config = dict(
    n_layer=16,
    d_model=96,
    n_head=3,
    n_kv_head=3,
    head_dim=32,
    d_mlp=192,
    vocab_size=7133,
    activation='tanh_gelu',
    norm='layernorm',
    norm_place='pre',
    norm_eps=1e-05,
    positions='rope',
    rope_base=10000.0,
    rope_fraction=0.5,
    qk_norm=False,
    attn_scale=0.177,
    bias='none',
    tie_embeddings=False,
    parallel_block=True,
    init='normal',
    init_std_qkv=0.0498,
    init_std_o=0.00881,
    init_std_up=0.0498,
    init_std_down=0.00623,
    optimizer='adam_atan2',
    lr=0.00191,
    lr_mult_o=1.12,
    beta1=0.9,
    beta2=0.95,
    lr_head=0.00603,
    grad_clip=2.0,
    warmup_steps=228,
    schedule='wsd',
    decay_fraction=0.414,
    decay_shape='exp',
    final_lr_fraction=0.0,
    batch_tokens=[8192, 16384],
    seq_len=256,
    doc_mask=True,
    train_tokens=130600000,
    steps=11288,
    dataset='wikipedia_en',
)
Each number is 128 + 24 x the weight over its row's rms, rounded and kept within 0 to 255. Layers, rows and columns count from 0. The size above them is the row's rms in percent of the matrix's.

# layer 12 attention query, 96x96, rms 0.121, rows 0-31, columns 48-95
size [ 83  94  97  80  92  81  58 115 120  81  93  98 101 107 103 121  77 113 101  75  98 115 101 102 102 104 109 109 109  91  96 114]
[[155 133 123 155 108 145 129 171 131 159 140 122  84 137 123 159 147 124  92 111  81 140 165 165 141  97 111 123 104 108  79 113 135 123 152 125 124 118 122 160 130 110 126 120 137 138 156 176]
 [130 133 117 143 125  84 104 144  95 179 117 164 100  91 155  85 127 119 140 164  99 115 124 140 125 132  72 138 180 144  83 137 127 149 111 166 110 142 103  86 109 135 175 148  97 152 135 126]
 [109 114 166 122 127 106 111 141 117  90  72 152 103  89 153  91 111 155 136 180  74 126  87 112 138 126 125 102 139  93 111 106 140 122 151 110 123 140 154 130 144 143 144 159  96 144 151 137]
 [105  97 160 119 115 146 156 137 130 142 138  90  83 167 109 111  98 138 136 139 164  87 126 109 135  74 119 123 130 139 111 116 129 158 100 138 139 141 104 110 166 153 135  92 135 143 134 101]
 [154 133 124 100 115  92 136 158 141 157  90 142 138 120 140 135 129 113 136 134 114 168 127 132  98 145 191  87 151 125 108 149 122 126  96 115 121 141 147 112  91 118 148 172  91  98 104 132]
 [ 92 110 108 133 159 117 103 132 147 147 100 126 155  85 157  84 136 156 155 163 115 131  79 108 102 142 120  82 112 102 144 143 132 113 141 106 157 141  67 141 110 166 174 128 147 163 100 147]
 [155 154 142 146  72 104 123 167 140 137 143 120 136 143 134 126  92  95 110 102 215 157 178 148 129 144 130 124 143  73 124 128 146 110  98 137 124 118 175 116  99 123 133 130 114 107 114 112]
 [167 159 103 113 115 171 110 177  95 155 146 148 146 138 151 131 124 109 118 105 157 137 148 148 133 120 148 118 155 145 127 160 146 172  91 102  96 101 188 110 130 105 129 160 103  81 102 132]
 [146 140 108 100  86 145 109 144 118 160 139 117 130 137 144 174 139 131 112  99 184 130 145 154 107 121 154 142 131 148 142 124 152 154  95 131  74 121 157 122 119 119 118 130 101  85 133 127]
 [102 114 140  88 156 150 133  63 101  83 113 129 101 117 129 104 131 150 152 169  64 108 119 117 114 101 121 114  90  99 139 122  87 128 146 138 156 160  78 137 123 146 140 123 149 156 145 141]
 [103 120 122 101 116 159 135  96  81  99 147 118 153 144 110  90 139 157 135 134 110 144 149 162 111 115 151 167 140 101 163 120 164 131 159 114 158 109 130 118 143 140 141 139 194 103  95 185]
 [130 133 149 100 150 151 139  95 115  94 136 155 121 100 149 118 141 165 172 121 105 157  87 132  79  99  68 154 133 152 160 111 131 130 102 117 141  94 146 133 111 148 109 165 141 114 149 142]
 [ 83 121 152 173 111 149 110  94 103 173 130 160 165 151  66 112 108 114 162 163 133 115 118  87 101 169 120 120  85  76 136 140 131 120 167 123 109 153 141 118 162 165 179  98 143 134 129 135]
 [136 100 174 140 134  79 155 183 145 120 129 128 145 116 123 115 195 133  97 145 120 116  76 120 143 122 107 153 147  80 140 139 127 133 120 126 104 122 142 104 117 116 128 130 161 117 153  97]
 [118 105 130 103 129 105 121 115 169 155 130 138 139  95 119 129 141 134  86  93 158 125 152 114  89 118 155 127 154 124 148 103 130 175  94 134  99  88 120 133 107 123 108 138 120 167 146 175]
 [130 133 138  84  92 160 139 103 155  63 112 134 111 122 164 140 126 133 101 120 125 159 149  82 126 126 105 148 113 139  88 161 134 161 153 199 109 107  72 122 118 148 131 133 114 144 127 133]
 [114 110 148 129 121 126 114 129 115 126 110 137 131 115  99  98 106 165 120 138 127  89 138 117 165  86 135 108 123 133 108 154 158 115 152 134 106  83 137 119 108 154 158 123 138 127 107 123]
 [114  95 113 116  88 109 134 112  73 158 162 114 114 126 120 137 148 125  86 123 158 158 158 157 176 119 150 166 118 120 125 151 101 108 130 121 110 113 116 135 143 139 148 126 147 162  85 105]
 [141  82 153 139 122 153 141  76 114 125  93 149 145  83 131 129 120 147  87 120 144 189 169 113  75 174 153 153 123 122  64 126 120 134  98 141 136  99 132 113 111 123 118 139 157 151 120 150]
 [ 71  78 157  96 130 140 139 132 103 139 131 119 100  91 135  95 115 152 109 114 104 102 104 109 132 132 134 103 150 114 118 102 198 146 139 112 165 124 147 128 130 160 167 127 124  97 116 167]
 [115  93  73 147 118 152  91 149 119 112 155 156 151 171 115 148 111 141 115 108 143 119 192 130  87 110 130 116 123 143 126 138  89 141 122 119 156 135 133 174 109  83 122 145 165 147 107 134]
 [112 145 100 101 139 165 153  83 115 133  71 155 190 112  93 154 111 119 163 124 126 148 118 179 102  84 136 120 110 142 142 126 106 104 112 134  96 167  77 166 123 125  71 131 104 141 149 117]
 [131 121  88 180 138 155 113 128 104 144 127 111 137 102 119 147  90 150 160 141 124  96 179 158 119  84 114 134  68 126 118 144  97 142 113 103 117 144 106 148 117 141  82 152 140 136 141  85]
 [125 127 115 154 127 138 116 106  95 156 149  97 113  71 161  98 132 151 129 133 132 106 140  81 107 117 154 119 139 133  78 144 148  96 116 109 172 151 142 107 119 175 174  97 177 171 120 141]
 [122  78 130 126 129 167 151 110 117 173 113 139  75  99 123 142 125 148 158 122 130 125 107 152 114 103 114 128 133 133  94 144 151 122 113 140 165 119 148 130 112 133 145 153 110  80 174 101]
 [ 96 130 149 146 138 108 134  94 157 154 119 138 107 142 124 156 104 135 122 127 129 135 123  90 132 107  97 130  97 157 115  93 112 112  91  72 128 117 102  94 115 159 164  82 184 130 128 151]
 [172 128 155 175 161 129  72 165 135 176 133 110 144  95 137 126 125 155 114 106 134 119 159 166 163 124 148 112 164 120 109 166 139 138 110 115 118 111 187 121 130 144 119 118 152 117 142  90]
 [132 111 125 115 115 112 173 134 113 182  91 134 146 169 120 146 123 128 133 151 129 141 133 102 127 140 129 103 115 106 153  97 118 141 142 126 102 113  55 159 132 134 132 134 154 143 114  99]
 [150 159 144 159 111 115 160 117  80 144 159 101  63 136 142  93 125 129 103 181 156 140 155 129  90 111 121 144 164 154 126 137 133 122 133 115 157 119 136 110 130  70 125 115 123 147 138 123]
 [123 119 122 132  72 139 149 115 143 117 118 155 144 126  86 134 159 181 110 115 183 119 144  77  97 154 105 128 146 180 119 115  70 157 115 163 126 104  77 145 111 117 120 134 102 160 124 176]
 [109 115 166 128 142 154 132 140 144 154 117 132 138  86 108 124 124 133 123 138 123 130 135 163  96 102 101 112 148 126 119 166 149 110 148 142 150 119 102 130 155 147 126 144 150  82 129 132]
 [134  96 161 122 159  91 101  83 148 166 118 121 108 100 140 139 112 126 149 155 132 106 121 152 118 130 104 135 104 101 106 139 140 135 140 142 172 129 168  65 124  80 110 102 151 106 161 112]]
# layer 12 attention key, 96x96, rms 0.123, rows 0-31, columns 48-95
size [ 95  63  90  81  73  92 100  77  78 129  96 108 102 102 100 111  93 114 100  97  94 114 102 109 105 101 103 105 102 102  96 105]
[[172 137 148 135  89 155 135 118 121 143  87  85 137 119  86 110 114 109 176 211 142 114  99 101 116 135 168 139 126 121 107 114 121 123 162 163 114 143 125  86 103 143 106 131 136 123 134 120]
 [136 109 120 108  91 161 132 133 135 151 121 129 152 215 135 171 139 125 166 136 133 157 167 142  91 111 110 163 127 136 147  63 113 125 130 110 171 137 148 120 136  94 106 137  82 123 120 122]
 [113 130 131 147 135 116 119 108  88 106 177 108 143 118 153 101 131 126 101  99 139 136 118 145 114 120 107 162  50 203 135 113 112 141 116 129 119  94 122 133 113 135 152 107  93 140 125  82]
 [181 167 169 107  89 144 142 121 131 131  96 132 121  96 138 122 119 134 128 119 100 165 117  94 116 119 189 122 116 105 111 121 128 118 143 109 132 124 112 132 136 115 139 164 116 119 129 136]
 [176 100 108 145 139 147 111  78 124 168 161 135 142 131 133 121 120 126 109 100 160 144 108 154 140  53 128 109 109 123 129 130 162 131 103 133  95 169 146 162 141 128  89 113 164 116 109 132]
 [130 121 137  70 123 127 146 117 110  98 102 123 127  80 115 117 163 135 133 125 102 117  84 113 101 107 164  92 139 128 106 101 116 135 102 138 134 131 151  90 138 151 166 168 112 116 141  89]
 [125 138 102 150 144 132 143  91 134 146 130 125 117 163 104 140 133 143 136 132 138 163 174 132 144 101 129 142 119 136 131 161 169 153 105  97  76 143 180 147 145 147  89 139 148 118  85 160]
 [129 146 146 123 146 108 114 112 141 147 145  90 119 120 133 140  75 128 125 136 145 152 153 136 122 141 144 130 121 139 116 193 134 107 154 128 131 141 111 139 183  92 121 131 204 144 129 165]
 [147 143 130 136 165 154 116 184 120 152 157 128 118 110 100 146 130 123 154 183  94  99 147 110 141 106 141 138 101 128 132 124 175 143 167 132  99 142 110 121 127 163  74 107 146 131 132 191]
 [118 122 145 133 125 110 122 132 153 119  98 146 122 116 136 148 161 120 143 142 137 120  83 122 105 131 127 125 131 125 138  89  62 131 116 146 154 113  95 133 110 155 120 129  95 156 178  91]
 [158 132 152 157  84 157 164 141 106 103 139 134 116 106 105  86 157 133 151 161 124 144 125  77 114 125 164 128 113 105 125 127 175 134 169 131 119 127 116 119 159 119 138 135 154 112 139 171]
 [145  95 132 132  97 129 124  98 111 154 162 138 136 139 111 125 170 158 152 160 153 116  98  84 107 137 114 112 132 112 140  89 107 116 177 109 150  82  91 122 162 123 148 126 142  92 165 153]
 [109  92 196 138  82 121 158 121 113 111 106 138 133 118  90 109 123 109 133 116 151 164 158  92  92 169 164 125 107 166  83 153 138 165  82 137 167 140 141 120 121  98 174 117 128 100 103 114]
 [121 138 146  96 127 106 132 137 124 128 138 114 121 152 112 116 176 127 107 137 153 118 160 112 163 116 153 147 142 117 190 105 151 106 111 119  98  88 142 115 129 131 118 140 105 107 155 128]
 [158 150 116 118 144 171 108 125 139 171 104 112 146 124 126 152 155 142  81 102 106 132 129 161 148 147 114 107 142 121 132 124 121 123 105 139 175 133 150  96  83 124  86  73 116 114 122 109]
 [141 149 144 133  83 143 108 122 114  73 147 167 110 102 145 168 158 113 117  86 126 117 180 100 143  99 137 136 164 144 126 126 104 175 147 152 144 116 129 160 131 113 144 111 142 109 105 158]
 [149 127 129 158  96 146 136 184  97 135 156 115 122 127 120 142 147 131 159 138 100 110 165  87 145 115 164 133 124 136  96 145 176  99 160 129 105 170  82 128 143 102 134 138 119 103 155 168]
 [139 118 115 131 170 106 108  63 141  95 117 120 118 104 179  98 153 138 123 130 120 172 148 137 100  87 148 129 118 124 161 174 124 106 108 143 154 139 114 153 116 170 122 132 170 160 129  49]
 [145 106 155 110  97 116 135  73  86 171 156 152 132 142 131 166  92 136 106 103  98 127 135 149 111 151 135  97 152 105 118 127 134 156 122 130 171 123 139 137 110 113 142 151 151 138 128 165]
 [146 138 140 139  87 158 159 162 109 136 143 126  98 124  96 132 140 107 159 148 113 115 126  88 152 142 141 141 118 100  86 139 191 129 168 135 125 139  99 119 146  94 129 118 126  96 133 187]
 [107 124 108 129 140 110 120  91 152 117 112 146 158 114 150 163  95 157  69 107 126 147 142 124 117 137 113 147 101 139 105 144 102 140 109 129 158 133 144 131 113 143 139 157 183 147 174  88]
 [124  89 114 151 163 137 117 111 141 147 123 158 171  94 110 143  96 155 135 121 160 121 116 167 141 105 136 117 112 164 129 105  93 136 105 125 149 138 176 168 107 131 105 161 117 112 132 118]
 [105 136  94 110 173 126 109 120 119 130 112 145 159 149 158 123  84 138  91 118 138 145 130 168  94  81 143 126 101 130 144 144  82 161  77 115 143 132 133 109 128 132 140 126 140 142 159  81]
 [ 89  85  93 102 107 109 104 158  87 147 134  78 132 160 148  61 153  94 123 139 106 156 153 126 115 114 149  93 117 120  89 149 147 131 106 128 179 110 150  96 155 154 123 125 157 155 125 133]
 [132 130 140 120  88 148 120 125 129 164 148  98 108 109  71 181 120 134 139 169 139 106 123 102 108 114 126 157 153 119  76 138 152 103 158 145 116 150  94 120 129 123 145 147 117  99 142 190]
 [ 94 111 120  79 117 102  93 110 146 114 122 137 122 109 153 142 130 128 156 128 163 143  97 105 127 128 102 109  63 167 108 169 114 131 122 121 143 119 110  87 136 156 158 143 169 132 127  95]
 [120 117  84 114 151 132 113 158  92 173 152 103 177 156 132  99 124 155 127 168  96 115 150 152 131 134 128 144 123 123 134 153 106  96 100 135 115 145 125  99 137 113 131 106 176 165 131 151]
 [ 94 123 134 158  84 132 123 118 133 103 109 153 108  91 142 126 116  93 133 136 178 134 113 140 152  91 141 164 116 149 140 100 144 165 107 122 122 145 146 100 137 134 158 151 126 148 114 194]
 [110 176 129 170 146 118 140 106 114 113 150  70  98 137 127  79 123  99 112 143  98 120 139 156  81 120 120 138 155 106 153 118 122 108 141 127 126 111 138 104 105 138 123 102 122 153 141  65]
 [140 137 126 111 129 126  85  99 154 126 109 127 116 109 157 199 101 161  60 101 149 116 128 104  98 118 114 115 141 168 125 156  91 151  94 146 172 115 122 152 102 132 172 157  91 142 134 100]
 [127 131 115  93  72 186 158 102  94 164 131 138 153 107 107  96 152 152 146 129 146 134 119 126 129 126 138 143 161 131 122 114 112 115 119 120  88 142 143 127 131 108 127 169 168  85 124 160]
 [121 122 120 127 118 131  89  97 102 161 154 106  72 127 109 140 114 128 161 183 136 130 173 199 111 141 121 150 110 134 126 119 147 111 145 124 147 146  99  91 146  83 103  94 149 103 132 124]]